config.toml
num_hidden_layers = 12
hidden_size = 128
num_attention_heads = 4
num_key_value_heads = 4
head_dim = 32
intermediate_size = 512
vocab_size = 2048
hidden_act = "squared_relu"
norm = "rmsnorm"
norm_place = "pre"
norm_eps = 1e-06
positions = "rope"
rope_theta = 10000.0
rope_fraction = 1.0
qk_norm = true
attn_scale = 0.212
bias = "none"
tie_word_embeddings = false
parallel_block = false
extras = ["capped logits"]
init = "orth"
init_std_qkv = 0.0647
init_std_o = 0.0
init_std_up = 0.0647
init_std_down = 0.0
optimizer = "soap_variant"
learning_rate = 0.00904
beta1 = 0.95
beta2 = 0.98
weight_decay = 0.015
lr_head = 0.00687
warmup_steps = 77
schedule = "wsd"
decay_fraction = 0.555
decay_shape = "linear"
final_lr_fraction = 0.1
batch_tokens = [16384, 32768, 49152]
max_seq_len = 256
doc_mask = true
train_tokens = 153400000
max_steps = 5216
dataset = "wikipedia_en"
Each number is 500 + 40 x the weight over its row's rms, rounded and kept within 0 to 999. Layers, rows and columns count from 0. Numbers have three digits each. The size before them is the row's rms in percent of the matrix's.

# layer 6 attention key, 128x128, rms 0.413, rows 109-127, columns 0-127
113:475438466451457535480521538477511511523561480515485547456507580501551483471505461503482423484503476480409412522539492510503444503459499449538460468594520513506461508460588584480562519492500482492441487599515545572521497564466527539486520453497534500494441510509486560479452475487536542512518454436453543446574512489477461512481429537514464451494521511590483533488494521525437505549564
092:452545509531536487515539501510395502555506437480555530484512520549484474538460467574525513545546536461480446484498456464492551470487502514524486479486432548453573457545491523482533520555509508560457475591422506488486487451499471492590533567481482459417467516467428471477444459466562471507542491481466531500540598513547437527506501513482453478466461484538488478563472500443533478534589
128:510453508507531493529387451501578514472456513524490565468505487458455516549512424512474531516576481495494408475508522561501483484420466526489488458566464466639492492524496464430483479483527493519583454516443507460521534468460484517488531496503500462470548563429557605424533499470501459464447535445479498524465493487532497417507474510505473534499496471536519510494497548451470474517452
124:535456513472510470493489471485444532477479540494460521450582568559480444517509513528505485416544406511411545527513480484526487459417462509485478544563480470507551469486522487476483523460495494512566558554486488414500472510570509477530514478576444563504551515487476548492426566492509478456445533534483514379494517480528510475494471516601460535497517531481471473501543516509568528446447
116:550514520505520470556490522519496481504494528433494529485466512525471519478521403526567432510499570455480400478534486464492560475535497479512528575562517446466486535435523504470475464492508517581520530422527537406516563506487489442558371552523513495495386493465434494542439496430499485489524440477468512530527505507478543513567517535487502488460501491538441479496468457491460506523536
112:451512472531480542426511564477545457532507502474458512511442443525526583493490489415490511584519465520554544550496474512539527495410456480519491458555583575493500520493405529485476562510483569473533544534510478500508457502512452560465459521577462553480541544567465477472443581554489544555522515504545520510520456487495505494521453467502468546503506578511475571558476501506536545485452
110:550488486508488458489509491601482574479568512511506536507474535533542508454499522427532506534502463468494527552514463457454570461554490501519513520401516487573546550508522469502446472463493534507466444530489558546516460493517429512514413517504489457533498510501481419451477437499554477536547484557404515477452477472439451490462596503468548506518568489533467520509535499482487413576455
110:461534524526516463445443530447552518485471539440525492505527481561569488507521422509496437499444534485588568465461544506510505539521446542448495542496625536491534547471495559481494509495500483514516565535481519381516546480542544490434476484534479508463463498414547463524495515535524435499506486514427454479481462405551486514509518513487518474448484447433532565471544488483520550512490
120:533475469483465524531519491502533556547524472472519515519493471505480503463501463505483565614497514495517524452500512496439560503507521580499538479515571477540458529432435511512568478510457489451413467465473474548529483476558529520504515440554465496515444493462532509545466483520607525458528514557421520513403472548529472521452513563448509511437557502535447537571468600442488513503472
112:416577458528470546431476510508522511464495520503494438505534526584545559493475435426496433497487543445556508536511484482507504475493547491469502481508453534491508479492580476495578529532511550515449571508472503513464510521490501470525473495494507495576441566546564523419512429544574444503516529441526489537583519499516530471441520488498446477434533512470397434522510509540507547512560
128:531511567430446490472515442541492522515487492553518455467525619464427475530584485532472483455498468510587532441534540542494471499542457503473581483518556450527520520452455524476472501514504465545532549451537541488534498561541518565518527463476478429464512481515494524448553503421509534472468559548504435530485496563492515422512459516505588488452490464521476568542511475548440527479513
120:462540492541488535504458519481519429518433557507490564454491489539494533497462510436582585528534543469521474528528555438555435473494481468476507499509504530552512496476501429541450532554494530450486479515497527525539503397446511481461439465503486478484480516588414537497535596444540463530530497525518462546469524568487464490451506497521490434514580490485469590487555526467480536518426
121:518443409484542476470526493523531512533515541457504461485550445529523528422432587482532513515553462499511469568508506486452491476527576442479506472584486456473496533503542567510517463569480465490479533478445583452457501499497517468567507497535471390573447446404486500483530542532537476446490461498521543481498556486556493410477541467511511459525491502494455509500479534572526536477472
121:545500429549506536479430432529482519478430490488500417518520510485493465542503438471530446532516488421454471560520572507467515548507515526427543486417507447464528507512546477434572527493558524473488527549523491473504507509469579546507527486584497503481460519514436574477480459497535519419533533475524486553468488454454554517526474454468583479480527491453548461499416592477480518505481
115:467529540486544627469532537542584558460571525505431548539503439483470457466421542492456481478555516480574469483536501545467468510535464504518514471488487547586568510496499481515448586457549507502464416512445527489479528481591553499528523432495456500496507498497421511497481522487479500472483545494517507539497530487497416485543547450535470498519504521533464496453470484554501531432577
111:532480479482468545480489538529547485464552565496460513443530467473533513503556498478409506458464489508525459508395564580507510495589534483516468492518479488552570514496472414498575473538472482491449556476527472452546483465580420536499441450510469516486550537467406488488566513473478566531529442504501528452547476456461561454504521556507478501526466489418518487455482458518539527471483
123:425495468544492415525507502523502532525497517493421510530536548527576443502434571507505514495508489572491545488548506486473540523528510482423479512587505493529535524428480469436519461501509513580519537497510555468529473472522483480511456448421589494437507479478487465474455454511544546444480473509451487509596444523475502568491533462508433493546492514521493385502483470424479539550542
117:459534580482504552512498513557590508547477516557504518449565525445564463497529495458516520479519522471457478539536585488499491515570573570495607482501560458469493495523526508487524465459483559528451434521494471537440395471477531444557536488481516567519500447488473422476457504536513427425511467492480445425449508494457505563487497533520484527518556503485486526513506483516468429490512
113:534435490519549520466473470493560478523519524505552491486520543504505444477485487506531549585454562469545495492502444478483478515520520594485479455458510528506510470498511518529453452501343452564463493508559503428544516454464538423591476514493500528469541449552532504585491462533399506560538488509528475493492559545531479454568499461506513461524443446529517478530533525527537454491504